Weights of a small transformer language model: 682M tokens.
Each number is 500 + 25 x the weight over its row's rms, rounded and kept within 0 to 999. Layers, rows and columns count from 0. Numbers have three digits each. The size before them is the row's rms in percent of the matrix's.

# layer 2 attention query, 512x512, rms 0.075, rows 129-183, columns 384-511
086:495511494504488518517543448526492540488480482522464501505497514496509466486515487462518476484489501481467488520468495501513479497531499494511517513464522513481530457466532498462545514481491530498535514508500517494518534509514472453495501491520474479499530502433491480507479513516534497495501518531474492522532528521526473526492506506474522517509466507474488505484456527469440526499484
088:468530525484487506513465518489480533494536523506451488473502542462496507475513524497507514511510500497470491536446528524482463516486491503488487484502489526453531503507515518496520535502521511471515463475468495502506499475526510482503511487478480497537437500493505533537518503481487519486470455508452472460521466500487485521504528507497519471512483522480508487545482472490516518568492
083:534471517488478480522512501479494502513458505511550478425497526496489493488511499488511488526498485461505521473548477525491516439499590479474529498488473503509536531508548494514540532458469457456491548481477515538503464507507479460531486510526527452540482548527496496505518485479521582466476493496483541496548519534477480529471508482514517518480501511485495539541490536492477466466465
082:530520504474485493503506512531460501522541486474473485455470467461477472504517470522483543507519468464481556534505519548477473522490534543478500512499512541486528496511473501521454507427487522527470552472510505451511486509502448475499464518511477524524470511451549500514522549468530460494529497510481518561485490512519531497481461511537496503496482485522509474474534485520491498497491
080:486496490495517498474518488549448493529501512539482500488457502522490504476482469527503526546531502458526496470512493510468469503500464519492480535490520528495532494479467517474482531491487487570474499517504471483497498513532452455484487538481535522454482561480516475526486492486546457510467519491469527488448505500477552489487512530477498481502513520484492485480485527513461494521516
084:512487482496515490511470523570532512508510498462501521519517434494484480467515496538493512471498497499469536487484482466527552484479557495496550520492465465550540496515489513531492515500521501497511495536467493527469507522528481519494488515496487486477560519454535509538461515502462467502500488492483506480501454479483486496474505496537470479520502496513464536491490448525492467520495
080:516506523494506494517473528474475501550493538497504521484493576494488537504495509514499488508513509511478484512479475525493511484523459530496467482473531506446506510552504487510541504482477501478491499483490520487486501510537495525521522492510501524497492482517480505478475520510494500460502490539493468509516499494494481492470512506507485522509533509496518476554526485483475521536472
076:465472499527478481551536521491519507487482465439505498464531500469453491522489493481492492510508508518510499461472529469502506470508449501529495507532506508520486476454478532503512501542520547453486492485516516475498489518529536500515501501501481497502471489476522575533511515492466521468524522493507471551510512517496480508488542514555517534496513474443508482458508474505527496483542
091:484466433504496483492472528515533565481507478496472482509504507537485487492507534523499531504518483561527499505525444502507563468479480476473544485498499522492501474458486478484489522490455472490483535486503565443515501492466502489463505503516512464446490514501502484459481481530525504492496475486525490521472504459479510490504487445495517486509476505526482518500522459473511510497501
085:513470527521449507499547516502517497500501484527498508480533447498483481565474498495518543502554497483505466521509511492490483448514495491464488495491505535483477538487505473478498507485493492465496510545503518497520492547521516496484490470519482509528526499507463498545562447463487494482467522471506497507474510524504453475486456482459493503518508481498517484504472502506482516509497
083:502519512511473445472527517515446491462521487504462499508521497508452512560477460466491530513511547488493539466470485526468502510502485491503498445549488542466501497534535524488455533438517473475475496481487482440447490544497477493512520522476486511522512515479489520491532510527477537488509522503451519475498493518468478522556493454513497503548487481501488540514492503523514470489476
082:486443508460479526458528515512503514503516504500539473478527498490509487529510533499482499504572501505456463474529474510504527505488540528533518467496533531508527492524452446483454464515495506513528512465502527512462497499485501528529472510516560464455480534522531518494469472513490501485500488511489528514489498508520437532543494493512555474535520507486526486476574511488469486489503
080:484475509496557444510524487492511486471485520511489509549479498489512499494462491504487513475497499506472549460506486511462510476484509474482484471493515515479516496501495505520406500493479537510519505540484487469493492502492482500495505476484496473481490515481517539498533558486453507454468518484465477498478500457443499498493494475455544489504466527526493496515480522538488494512508
084:512471505512517518508500485539509481481450511509490469487485503499496519528501485501497534480470500498482460484448473497470480527493506484502527538481536524469479490511498497518494489508517507479527486523502518535511524499518491537495493476484490503520519487534557528546481545461498481502541501518496506510519477524508501497488509517442454495493477496496498482494449503539524502488455
081:494527507531509531487529481511532481510475507504522480502542493504552452508511546472486506508506515513561510519509495518500476517481457458498512471513524543519513473508512507512521511459542483452487518521476499451470477492470543538532504538494450482506525526488506548497517493501525535493464485479507511496493476497513483505482504519434528472541513473491528538492500479506511513492477
080:478521479468514499525534503474501526537555453486480485497474508509528491501548510564513520492526517508525527543516502511530491541452456515501526468476506502469566528523507518493486519467477479481498529523468502499492478502507505513508509519499490474531469489516470464488512488528454503532527517449498467499509497504516508501493471504488486499476527496470528464518463491463505515516483
081:506477507500466513498450503523469527527541503476481526490533524505496461490514473532502495488488522544484500467514477522499462525470484496485526553510514497492488506517533533490483525510464506501471503493475550479500531473562543513488512488495449524542514529515474477514491534508499453477513505487483496458506511477477492517528425505523497501500483522516490524492531489483470480518475
084:517488474503484500522475511456562475480503483517511460486492420498472458530495468490525505508506474514528519481492519474517550464513475523534499499489542479484468480490491503502531472537531499505490464484480504487474530507486506488529523492547483450450539492469535469518483504476464487519509481498525522541465458491495512479497513531485467484472548499498482513507496525508526515520481
085:503494449506495484520507487505495492483522509530470513510536428523475485507461511478505506492496510494519491483522498480540522488486465508497570556493489527448474481521564526499482508517548487515488509512519463487482477493481466480462509541529474529476516492490507492508486479484481503512451433450522534466579454548512515494495516497509520512508510536476443469495526445526498521483489
082:496494466530499532491523492488510525516436469519529489512500497557487483491484558510488491503500463482522458475430465482515487479529488535506513515527515520521501538509468501510505481512504505488453486531508512503500549522445530446482498499496469511427511498446489482454510506537497524495488539474516507465528507550510500485542530515497468514499510477506481516476509535501552479493482
086:481501490530475476495539491471459485514500470484528482500474521507447468493481516481485481506537509508505531531460482509477496493512494486482492520550531494460511478499544517492493488524461497523516527474465510504523496515508497466531500486500475483511506492500510515509479460457493511492499492523486476495552460560508536477512496503483542488530486486496515500424501509508479482536467
085:521528502500494474507492497462496504478487454439544514481490446503497504522468459483489488515488512478469517483490505519503509528498496537528508526452518519450517486531540520482470559487496508480458525494507498487489467505493489484513489458500467520513493494530540512496488506552513531519469497505516527470449440521521469532489483483459522517473461485505501465526521476498486506535568
086:482534513501527457492504504468467525513539520503444498468474498467501543522524540513500473518475524479489507512484515509501474543511497496525447474540517511482459506481493466496487489482503513508495533478511487468452508474500464476518476516488550508505482474482509468471524502536530506509501486478504506522515509546505490508486487518493508505545514523493492503481502503525524476515532
078:499507485500501497453516490500488491488496512472520527476534524484523482509528506479508507479462485514512509516504493515476535494465513484477506531479501513515541486489503504506480484504521473528483474521516529483477476512519473518474498465483487505488479530481555511549499513489475476484480506484521492473491529495504473510463459492515502493511495508536539449485487497520500464423483
076:487484488504501493518533496523498524500481538486487505503512467502483502492502542509499484518467472477480471499483486527520473534513500487519499504519552492519462476461514519527505482519489474511484488497490514465476516501484501494479499519543458467465507461440527521443521471462505448524482524511533504523497516488497525516444515499497517489516529512486505474500497492485450517521468
089:499544510499525487481499512473511500481507466494506485539499530472522513528488489526441450500487485531466479498494524483493472520452482480509496499492510462520545441497498498455489496473459482471511499497501496464504502495459547475503467511450536566549504497508487482485487511549475536519493518498486495441501499471509496488456483522534528496533531480515493490510458443495472524500506
085:496517498510526516513482522529536494513466436513518498539490494486516493489506519520498478486490498490516507535485482498480512486451454499494489492454472428496495517457487492461503491523509492489524570499506522508499509521490503528472499517485491493494498519505476449534521505486471486535454486505494512542492493466536524487482558532480510511516540543509496486539440522479514506479452
084:515490497476524483489489494539521482481485480538500516516507483502518508534501550543479511503487535476493532493462479492493484509516501497487510538495517524471510518513456500512468491511516506533486499440513447513479455482534499513484510472517514466508474547514508501518495513468489497503515475500433521499535478491491489480518480489499537503549486477532541531489488501500502481509441
082:495492502489501510461495484482473524525471470496521491519489511475507473529488445461506491462519495497458464514505510485534491472530516505513532470549504491479467566493464505474490463497488499479497444467481515452516459474500491509460551481506487525521452481531483495482515481558466531499485541514525519495473508473513501506535451492487461505491503471475511510456461459491488507518475
083:520521527484481539519550496503511455506541472492508470510462495519485519519542494482455489516552465503487489472524505505489496457519501514509488478533498521510501476505503509498475520512510469500505490509493480506518535519479511482534537490505519538496495496506459516468493486493480513504485516492524495510467509529502487550489505492521515458475563495513550468506517459522544495471497
082:482527485499523507500506512497464509521524544487517486502478511485510507482495521527488547483540487503541517501516497452503495536521552414506491499518523493494476481522529478496487506493477472475522488497523483450527538475523518511512498506519501495457504464492480493503460506504505495521471508500509520553518481505505449483482457531501496528527524505479500486483499492509447491537491
081:497511505478536497504531505500489540512573519481482509485453542484506477502494510527530534481498487497531505516459555489499505497463484491509503484519489493497520514523492533499498506484494488498475532518517495465514507473498421478477518490470524508525456493481501469544468493545561489525541538479466524473502476506529489500509490491483497558503463482519496518509478489525514524470520
080:510465519492527470506506457488510485486457498487482503509495516489496445517462475495488475512498512491482537505483510497507506529544529509489426541595467493487494535487466504480528454484515546513489506456470495474524485504491516496533494489494524530461533523492531527472527483465526514482519507497484481490499502514532527540514503554487492490505457497494506471479512526488500487463515
083:511531530459527506513523485522497500519537489487444531519522498473533514555519495529500498460496542533518457536534508478476525486501440484499472461499504507476502532504552516504532448488487497508508504518510483513482513512545513517520518523494527491502497510516477536482494498521505469505486525504519524474513534482512488539507510486476494425491511506485497474517464478471493486529489
076:535514521500524518526456501507557510544540505483500479490476467495518500551506474513486500535504506496500497501498505503491489495486481483505472508486502501501501490508507481506509480523477533493492483549484546501501495498492499532498492481513447515458488494528517522487510473473488513539474496486512527537476526493522478522429556503452490496511505516526496485479510546474512503527497
084:472496536487415508499510505512486517472497489506471501519548454460499487522498463471477501489523517495474446517534526487491469506501522552487512520459502503460517525516539465520504502489538508472546515470492454522510481521505543486482484516488494503489470533484472480472426487471478512513520484509527510486481520503539477488511523486478482484500515456494529464496483518506520488495479
084:531459461516494507547490493503524459477458523496560513513477474522479468493447496458499525514485492460520558517448513510515502506465510453492523515496484549537493537504542493495466455513494472473512531495480474500519513496487519477533497499479475527551474472471512485501479508568486499455523519511504468497483491500520509457526490500516490522513502494532462476554486502478539511500522
084:515510502486481522498454489502508534520502449512505484514498517502505432486483467504472495442505484517510500547551504488489484496500478513488502491459496464501480525474540510476486538515507480564459488547495502494502495522518489507516535488484519499487500521473488487495475480443494529509489493504488460477443497501507512458513513463499468480484487488545525510508486527482496534518530
085:485473493511509551476539523499504499456491457521528471487529530487473567510515540500502504499464532520479470487463507466506453521501471500498514529468499454514543527540478470509494466486509491487483479519477512497446462533544498567534509462493478495503496492534488519510550483523494459507469550495481491506473519517512481489518507515488499530484554492474513484486523475481486482494465
083:514495477495502540513477533510525517486510489487517516484527489533491495536543512456504499443511514517509476510489463472461489466479483511497462493470486483482444497495429525500501474489541484526516535511518494477541531503537466508495510530486520496456486490455529515515530506510499496489491497476502507513506489464517499490462523536482493525500516494499517486488501523498532497532499
083:481485542525487521525505509494497504473445454488493514474540520531489532518521530523493528475493463487471491489507493528472507519458549501517496511464512494509547487489513487528538467502506460502488561508501481496509484516547483478524482496508510435505487492490481427508507488503555505480478517476486493526484484524498469505502500449465472506461503482478490574485476533513473525519512
088:515488501472486470539550471493473510473465539480516454533458496511471472491527471521471474533522515469548516510443476484524495457523518475547511488476522479499458487458497505550494504523518535507514480482472537502474486521516526528514499532492455492468494483501476502519510474503511460510490503476496514488507537515494515538457539512529469513525501494466477498455525529487505495460497
077:496516460497525460536501511524457537515527487422499498489514535494512533558501475482511544502490505498512480520482522503466548526511489510480504491494486502488450486487480495520539538465485477488511457513499470453527504489540545574535514509512469498480481509527478481479532511497509500520510511543468507510486499493489489523557496514490477481475505472479490492543468492444514535507521
087:498540524517500486529449499479473508525512459521497487484451485477507530503503498511489484539495464495502449485478579466478482485529456490528519490500486498516488462528532513500536506476504503523476483527500508465489505540564486466468491518479455510467485449476450461505503500497517439514543494514525510478467567476467493507544519519508450499499479484476485504525496500513531423524561
082:478490450504522509512492538485480502500494512507479505501472497495517530470483472476489509543501478525490454530499520499506479484485516477516508524522522477550499485492534519533536504527483495487536469517498482538518511458533503491501517516486414492496595510496470528496467556481478470529487558491523505485487474503484464521504498462492494454534441516546455528499515571491491488524525
083:524480518532504525512476483454480506525496516518483511532480474480518531566487462500495467517518474525488512527542525504530498518486495493517488468510496512456521512501504485458521457531498538532476539493486504512462540484500498476491505481505493549464504514487482475499527494475518459502532505509532513499512480500493521519455523503532481519502536517533494506510500458466528531487512
085:495499482502482509500524480496502521469529480455515512515503485520506545508543468474448493501510508525521512445564483511494509497467519492502481505522474513473539502498519457467505443507507539515503513484502523442469497527466504526489504505522460486478528495468516509472451519526501507486516536475508468460491538486504531528506481495486483546488444521493505511478534560509509478457504
084:547523537488470493524516474489475473475491499520449458512495441480473429550513524512523521518468490459488469523525512533505485517485509498504499509514504541503541502478463556518453465493536492474509506482469522532514474478541498493493480501488475517484515478498505538500485544506513490491512499538468476557532534492530505493497483513499508520521446452495500489531501473530463510478492
083:494504522505506494493522489485502488534472496502497502479534530505533522501513511509506542510499535528515521506478463535525480502484471527496514485486447550547474522532502494512479490510562494507518519491502511503546482510482468469480504504530536534511523462528503566527492511497516456480519484501510493512536460521491525516503493491523514465483544463495480516460545518513518494473501
077:508491511503538452454477471525476499489466525516446501506499528533523506482493487477488457474489492498496534452490487509520488510484517493506454478557524462484512484489497522514517526546517476537493520544505507483523528511506518513517536481516539508479523472508493529493487468510488556478524506485461510523524472505503493488503503500506515547496456466492484503490531511476464507472449
090:513504500487479479581481485510510505485459504466497524501519445534477445553507505475468526471548507523501512533517504487491516507522485441530500497533499488472450510452493469481461511516499449498533547517515462485498506518510495502506549502507499463491508476513498469498500469494492548496479498458535491519511503510507504541514513495504516483504456501501451506504488503471487492506507
087:470522462496520496524467510573520547509523498496475541474476530523486498523493520476518513473539503529492526536520509536499481498520493514483526502472501523444540536491499505486470489466504482523461559494500511504445509523511496477535505473496511501494478482461468482466483476494539521523461535446520532494485516486515499481488504500468518542572472521473483494505517528500484524502492
083:474486485486435559502495515503501523494526514553463491544522492489505502493482483521488478511505489530498501462537478526478504509493546510503491506485509510450527499529546540521526536462546513471512498474503502501528476514476527457541475496510513490518478480449461471497483488485485514523467521485482534469503457482513477464481499474519529537501504519521478550491483502488516515556461
084:487489511495475508502476507511479516494535523491503465472512517508520506490518521497528484494495492507465474517494486503493536530505526489532479504509466471491467510493495524530486539461481513510503451479514462506448512501573496477458500510509465480531495452513509516479425513555526519426507475520510516494507509493502521514495515496470508496473523480515524545519508523510474460496490
092:511480526498495519469564504469448504515499516456503482499528400476543524542486481479515503516474471562503472485458446500488489512464529469500529516547530519538487518503509473508471500503486528493510465500496554505499513489500520478501493466518534500505508570521505545489536540545477531481497540488518475523474521533490458510501485495461514473462492530491536516452519512519482492486521
# layer 2 attention key, 512x512, rms 0.0696, rows 129-182, columns 384-511
082:525504486499477495497531553488505485536488513463532480494486540525512502515482458534485471534506474525507504473528488470476530480481493493511503503515466479505508462473520506488517511462494491449518458539498497459521474502522516570478525512516475447501468493526501445506550511470496448491497481498562499545491453526501533503501500496477471518488488471496478557501530474492504509486485
084:525488469495473530503497509495518498500491474477538519524443520520502517528510463497475481469463547526512498436533473499503507507492487535477546523533490438522520498493498514482523494509474467494516527495479488514518492504519502529527497471517497506528518526523522483490501545502520519519537513471511505474462499493514467551489501470501463535491496508495499486531505541500460530486486
088:471500506523432562474505491521487507528554509480480507562548458538491535503482514506470496496485490499484496552519506528547466508471519530528508514497507480463477514496480482487489493513533513553525480496499507465498522506491504506445494505481475549484480473469477526491464490499510465500515530497539481463457549486497496467573512479490492489515515465483530442477539481474473538489474
081:515541510507485489478461480483489468457506525499511501499475502505520538482506511505459505492499519501475460582459483466556484513520443489484504455506499475527467483538505508476509495504495511526526478484486532492481521515464543467489514435482531507498508503539492460505501509513494501507512522498495500436542478493499513497539514504492518502501494522466528508493489513541516495483520
087:539489475496472500534436505487524465496494507518503515510500487456509516518487527456510480544533498492456478511463501462518519493504558536491505491497515520459477483561529512530479485493489474492506563472494503496490514528501520486519497470496478520460501513512502507466506527515475502528526500521478503503507484492497487485507491487516482515519505484497512472506482441498526509475484
088:493484529519467488504511466445477550490528476536452527466496528523496495493483499487515513475485541502484509481530512491494495491517526506475456519467490503460514529492513520491491505465495520487521466514514501480551504493494468473503493504501503527537501499506487513519537497499558516492507516529530480469441549500473580473519496476441510516490501487472540478464493519480466534480470
086:509509512490518454492449480506508485514531525504467525517527535489499453529505447488490484488546495508518511493514494456497549527467493494488467469516485511545531506455521462534468495551458497527487528513481513445502465487491476453486517480477508474441507463513504539493503491514499512515509484500497487476510549566526513516535527513521517495517473512471505532448510503526503503483518
083:499526501520493503458483496526522489519485524530510496520479483527529516442481519500511510474499484492483469519517484527545498534482497467527530513498503485505499492525522481510454483468503500503498455509478491514514503509503472529462511523497516543467472521481509425476514526506519507510460495499525517525489491449513525491516517486438472512499486488520468566548504473505485471483461
088:468460518520478468525491500475433493494485524483495508523441504469508497510477530451495479471507512475491521486494548518470469534534506498492454493497478456457493498491496519514513478503491529503534490525508448532538535485526518549538501527509496515482481496474464498523513446491520515506487523532502472542528497478496491526487570524493468535495502513437497517519473461499506541530516
083:509517482529509501510485519508500468497503480477483491487493491496544472464538469507521486500502512481486516465483457472496480494499495510489615553512483449453516464474524487505489516462516497526509479515505498541485476528476486511497509537472501516499475491492534487475473516502522496505500508486478453437532495466505486523516485493490485451493497479445491475550471504522563495470511
084:528517528489532562473467504508525515536518549478525502492524474506518509490503532503529471474472489530532535492479524508500550516532551531501491495486540537510459519478469479500520487512560490526531516509476510490500489528517506508510507437518527493522517488482533494458513524515516501502496508559497508475483502512515486539487458498489498447501513509475509497483501505439528567467513
087:536527488524516466515482476476513478488440498466503474493557493495478482550488501467497514490467474543525471535533567498515497540519550467515486453533488527467522501491517544514486561522467481482529509479491491523522505487466494461481518472495511565493514530514520515476504549532467513500467504482512452471467487501477530508495521501479475493476491454502535498481512486488470503489510
088:483508493514468521521517522530435486488473450468498455527526499516494471473497495503521488496473548500555479500510485501488478489515493554461546521514512515484458518482526496436479551486552441433481518499519511514502496531522494525474513516525476523502529528515501479509495494506506485528499518517539481473514537483549497477536518516505436489483485518506489563471548508523498526484499
089:491506512488491479504499514473473512493525544516501485426506481491541498478473507508503478545508483525479474550545526504511528468484468531507497451526507510552469559526491461509445487508535482528449490497523456472495498500496498481498508512509469536550488565487478493513470514503504553488513498464521505506506500477543498500526501516476518517517433506495519513487496481461479507488511
081:517482513491501533508449527528506499494487491491504521503515494460474526490511485537487500481478466479488487483483513468506537517464513471510475517468489498486495479484517462490493502527481491529519499492554504556488559511524485489478554506498525517514535542514536459490487492536453512459480517497479503527442526459505491484494502483510464525472477510497504484519483481481485528487514
082:471506488502486497481455492528534485493509469531490519489486455439437479503493488474456532494477535477528508522500504500462481454509454498470502479499500539485464537514497512528466472474473482494500491486506515466510490501467518486477521494472530528508460535521520550497517494499541497501508515504496514474501505498496471483476510465495506536505501534545488512513485476541490490465519
084:462520508512512494512480498447514495461485524468518510486459500459511524471482504502509485516520515460501527524489493503499505506557502536527501476485481515482476480482510481532479529474509503517532485517508490514528476520485462508522491534506511495504484478516535517459474491493511541522508521485503540492454449481511495492504517526501474499515504478424528493524451493521498529526520
078:462495498481482504512495454514471474475533514534505519517465523513488504473500530494476488478476486478496489509496517536521420502504539484490509514555475499527506491502464519515484503489517519543496497517493489479530472484535477491473444501470463532536451464465489521478464525510523554503497469494480482484491527523457500486510511501526509492495446515510492534504476476503522472507514
085:495496539512485517474483494486512505517476522494528526480531501450508508453504469508498506479473498460450534507479475498510469516516526522531471502494496526514499490510519524494475496521515464520497531525488515519490484490524529481479474478456552459551496498480507493533515496498507497512512508508511508533464471452500518490497468506526503491532517480534534541504511525501457482464494
078:502466496491503481510471532506531479563554499487493523480481494461515464520512541509503504488516500496534483498519523529538506466447501423483483484519494466478502459498504478526468485482514552509442491540529493500545494526580471484515462502530502547532521480476477453491540457539490476511520458543451492541521494461525524511523558509531474535481512509479490498511503481491523512459520
085:524533515460476517478444503516507527453491482481450506518584505505524458545524499486511533521477496530503470501483522518483519490508494505508516521451501512522516511533512474527498502517541486476503496543511455512514485542479489518473511525511475479449506545527473507463499544527486504452467476503460503555486493522502472538500524492503504505487479519484521497546503494500500509545534
087:486482498489475503495557546495462527497495475530477514484492490489492496501507517448511475493493513492491505524480482510517486462512506494499506512556506490501501541498510494471495476489522484513510483507492518512535544489488503468514492507480503535511492472466474487459532466478496507523501520513504483457518513451491523501547517502519480538552498557515499513521488476510478509450480
081:544464500466492495485516472502533489497454482512508515518477493525471481508503476481465501497522545470498479517475492493502504475491494489515527517461519514555451526506459536494543507510468496531503499509505522500498538493529508488473507523484501493474503514510514519534522495494497508520531543519516496478517505496442508499472537516471495480511503507505480530498523483468497554472489
086:522497530476475469503456504493487523497487508512508468512552527530514472484499475498497523475485486502540471469498523484487546501513507513523525518482495501486476521519485456479485454535520532501477490506478470500572473485491520512513474504517490525476499484469442495516487516545507504456520508524504481525493466565518508508529502476486489527499501484478502519480478502469495474508516
088:479465507469502504444492519461524493487574494525507486525502498510481513479495493500511499539517526516491482471540504510513523462478490502502456483483468509493512490503493497506512496503478536459503467516531494535527525475556499535526486519477516511521495494513522466492480501559526554486510450517497525498518496505526500497522545505496456502509464486485509515552482483536519486527530
089:474512496509480509514541506515527495535497516501553498515519541490496530489541475435515539498471525469509531518519490488498555470493484492441471521520461496507518528529496510485519500544518505516476483475514493541535517476481475497514552473471494500455488457471500519523508514421530475533483557551508495509465488489510509500526525473492496531530494524489493494517499501544467496513487
087:480484479492496456535456499509503489514522500536506501519520505467494477520468482505526513474518468495496491482523550500509504456468537512521515495506549514500519488531498530503494520455490538448457460480500514491481485509519519509513486512496476481545548512516491479534488459499530513517522514498511511468494491446493489496543445486550465535520460506515496494471538478499505498503533
088:533519493499525501499502470498446495509497536462510486478497515522484494504509492478480507491508471519518552462489483506494502514483477511492471494527471487525438501529533484509530456505502491521526524534506534490494532523437501537521492504482530500490553477519518512522534501523502498537509523464526443532498511515508492523486489496479482475494472497521519480458512496526555479508508
084:500474507534523502534549510498527485508506526519494543525488483524456500521516506526517516486510511539506505508518523509502497495482475471470458534513525478491498465490509483519471567513532528515534546506516473541492529501494501524510479524518480496516488509512500509513516493480497490496479468489527491538485519524501473499498561504546536515512469501529484516511543573529464512488473
089:491497507536509539520520523457537499519465455531518526507504494491533497531471464509544458479502507503517519481507490501503491496479475502487476526456503520480544455506510515492445514514483544489505469472511551509515478494512516465506492463506480485480450515539516473477504517508500476555506511488478512451469512498496506475498519499449478529509480490490488485465493557505447489514503
086:487487514486476500491481507497520449511532456506503508504534504508487488466496481458490508520477468491470494490494464534503517519493500576507514504470483453453509509502501523428493495499495461503468492509505532534475492487496489519493517491500486482557435525546509500469529530531498498498481489490498461459525533471529580501523565489494486464485476510528485477519504494523529476514494
092:515509501493447485460505500491465516480513530497498576485534465509466553500496483512495501556492501537500503445545531499470542522507478505491482507449522478562487528516465482516557497528532500566546473496528507513462498516471530508529495478499471491493516522497501517488503518498458521487499488532505476508511480481519535460494465504499507459524512534504498509524490497486502514516523
084:532526491525476535485495535501492469480499504479519442481508537518525500529537487504515504493504471531485449529490421459512487482482479474516505467482518506480516514521504510524459527559552517479512559506485491538509500515459486520516508504526481528469519481501510480489511551495487475564463496522517476500532470512473498515473509478483484473487479493494493490480514517509487532500475
083:509481497522482483483478486498459538447466489505514510488488522507502510496487490453535497523543490487502464451482473485479490518498551519514535534497520487477472525515448513492511528497505497510493496451456527487516470506476512527538500472496434523497475486488572457562549500507517511525496512455514487520520487515479487514478508481495488522512513484509505509514496487531523492500532
081:505450527488488492485468500507455485496479476510510498497475494518495495444511510501521543525495496497465464490528518487504523452523498506518485480521532502556484526489453460526470524498473488537482487454537462506527481496471538513478525512525499473519501482483480460520486513513483513515517470457511484527529527524453501490514442482531523439524533496496516480489495460537518524525479
085:503513473533479521490541478488497468515525471535504494535475508506528493513519455488494526521481500516507531483459478507552494444470519460495547480533507528480515439536511509486523512498501504521490483500495498537482503495491452484496490524491526523580482530501501544532558525464496518485470543496461488444528474483498515534511466509509582539521487486499470518525479472491470532502488
082:432548491471470481451510492545495524514553459508462486534494529478505490482536507533502460470484547509520473477496517540491498516460476508462480476508506527493451504505515530462505473549558484499435517553487514511510475525492511531496463509501525505479478515495482508496515452539480507508477517499513513532520509466480504537481499476500487530486493543504524505483481468533518503526529
089:470472528495468494577501482473480487527522551508502482497470431496495499517496497454500512524521529510452442462517527529493550471474502501511545507535498487495494501485477460514487534503490480495550505452480510516524487455496525517468533494502558538469537499518496558511493499517460481473501496480508526524527508500507469526505462518504507499499494533478501468518497451481502498487475
086:500500503506488457511468473514503475524470493469454527516522474487490486443504558490511453491474478443489497497500498511509499442520540539508476495478507515531474468482537536533495501518475490513491507500538546523529491472436515511478502545497472534506508500487500520457468455488475511455504492493516479488488490536545536527500504503498507449510497550487491499490499547487536490486502
082:490453492511517465507498481499508517500490539504462501470523522498546521509500519522505525555543508494466494481476466448563531496538459507479532504501541533533507469507513457515469484521491515506482512548486535515478527509462525491462464475518469502530510463488523493486523525491468494515468522479523478491550518476488485459478524501499505494526505482480506458502433523526552488476503
082:518531482501517494470453530487555535535520556471473477522524499502520519494468472478505452560524514484496489497531440522499509481510460478479543531483518467449496456470523514477546493509467564505504467503486539463498528504498480536510510501493461501502501511493521514510490462497492532563545511522519498451491472446507531451498512499519524507466476493498500460551549536460521496483485
085:474540451504519492518488499556474511471517522507538485451471466521503462474477505512503508493464458495489445501525545548492516512531511513458521476514485540501492499483479526476515526470537483551469499551521499456523484537517483498459490460478520521531515508480522470523515529469505470498488491490496465547524459483495509449513480491500496522482473470566517491542493482503544474513492
087:513532496487459487456486536484547499468545498524481499496477497523504522499503470514537490492454507523493532473511514498504506481497529535543476503479499469465530509498546526526520518507531497552518458533507524480483492534479438459491521466502518468522522448443498495559499500510516477526480472508509501506479457469526480483488522497482501499513471535483482554528488488498460485488452
085:493476466495491468482525536500551479479510516496527504491512525514464518503484520480471490454519518528524546515501486546519519522470507480459508509420498530488526514472494494497501538472518493456494454487502503504477513481482545481511488487451511538507492546526497473526500513488500538517489476478470527500472494546528497512452526498519494539512520498514497524514465513493479542522451
083:526518513478496487527532500491494504488505499485497502464511488518495493529469495516531489511482483495504505460489514530449486502526514518500486504515502455490516494487464495468485493534498526551490511523534543486486535539501471536528475492486534496484451477494505512482511454514482530549485493482512517477519456498521513473479542560509500525461523484451503516488510500522526520462470
083:498512482483510432502511524508526455479450476485533481462502487506497435508503489461486497480533496478522496513499480520493452483514501517494486507530502488535488473476523548541518493506465509502481499472507482498507468504467513517483479512492499525477454473484514513532461521503507549531498506471460474530532538485519506502543473531479499520515507532494505487492499487501479443526481
086:506527470514503516478485517516499512538442533491483528484487546509526498493477532531514493510495482496496516523459534518525497526514502509528521503479499529498478478445487503541518502492465486503516521504519514524507537492521499476513535475493533547492512489477455507516472521435486505518499505519504476486482507508486479491480503534542489510495534500525509498454508538490535527478504
087:468468466514489510464491508499519499524520470459585525474503502518509531460512482489489476493474529466520516499500448484466490503478500502532523500510469492433502508513533463482544543520479516529510479479538493494467519518479505479463532506536505484555510526517496506504523502479538528515522483486519538466473518505462499516531501497513459512512539535475490467505514507492527477494522
089:512500460497482478477464497516461535474511490498472510461486497506478523534501525513479501506554510522494501482520474491436576516525502462479486526487491499476490448522482490534482495531463480494514524500495525493503528509503517511514506500479498516492518507453491448473530521508468444439473475501507510509469508424517473541492496499467455493498492490459523510487483475506507517507521
086:480506490486547494493529522495496480520519551492563482513532471512485552483518501495505511530488462525499475518486507526474539507515520460521476535459508466511503510535516492472507486495462501525528471496471472459483487431519502488492502503479523456485478483515477537540434518531482490506529493528540508534462557519514513495533503491518519499479509492539497486494472544493497510516509
085:517502434516500492488501502460498497525509499514524436484521483491447516505536524521531456561502492447489471480485492521528533472472469506514517484492529503493467501495492504471505546495448499473511535494508533504494513493457478490453511487504496514483545498504504515506490514537485519471521497469482525508515495466503513455480534500503498490477543511558523475519500467511488520490530
079:499493529526506488507492498502488474489521495464495473484526484480498465509493497508502510505471489461487501498534491466506543499511487532512505513541503502534484503481494493489542469520540499454534498478502481535498473483507500509442483471499450496470498527526524501551479490510466479502547459495494484489524500529454511493551473513532497487475514488528509509452466479501528509506505
083:504525514527515468489549475553473510501491514484494501498495522519537493506531516512503547517494523513485464524542529477520493546484492482482484509488486515486560463463509477525489535504510570508500501498487499504526504516514468511503517487502501503517531595522523477477485518470559499512510520482502476506514512508504518514498471513495479500482518488466551461548484505507482526461504
083:517491465469558491481507452519467513514486489471506532520500480522480516494522515488437498521533505463486525513521505518495501475493456419497505480487465487486529441526514498532508508518495530516502521453498524489502462490530478509497490516477474476518541504472515499485512479519513526547556496495478485514494489534485526507487508501478531480471537475478472447505543494494493548525509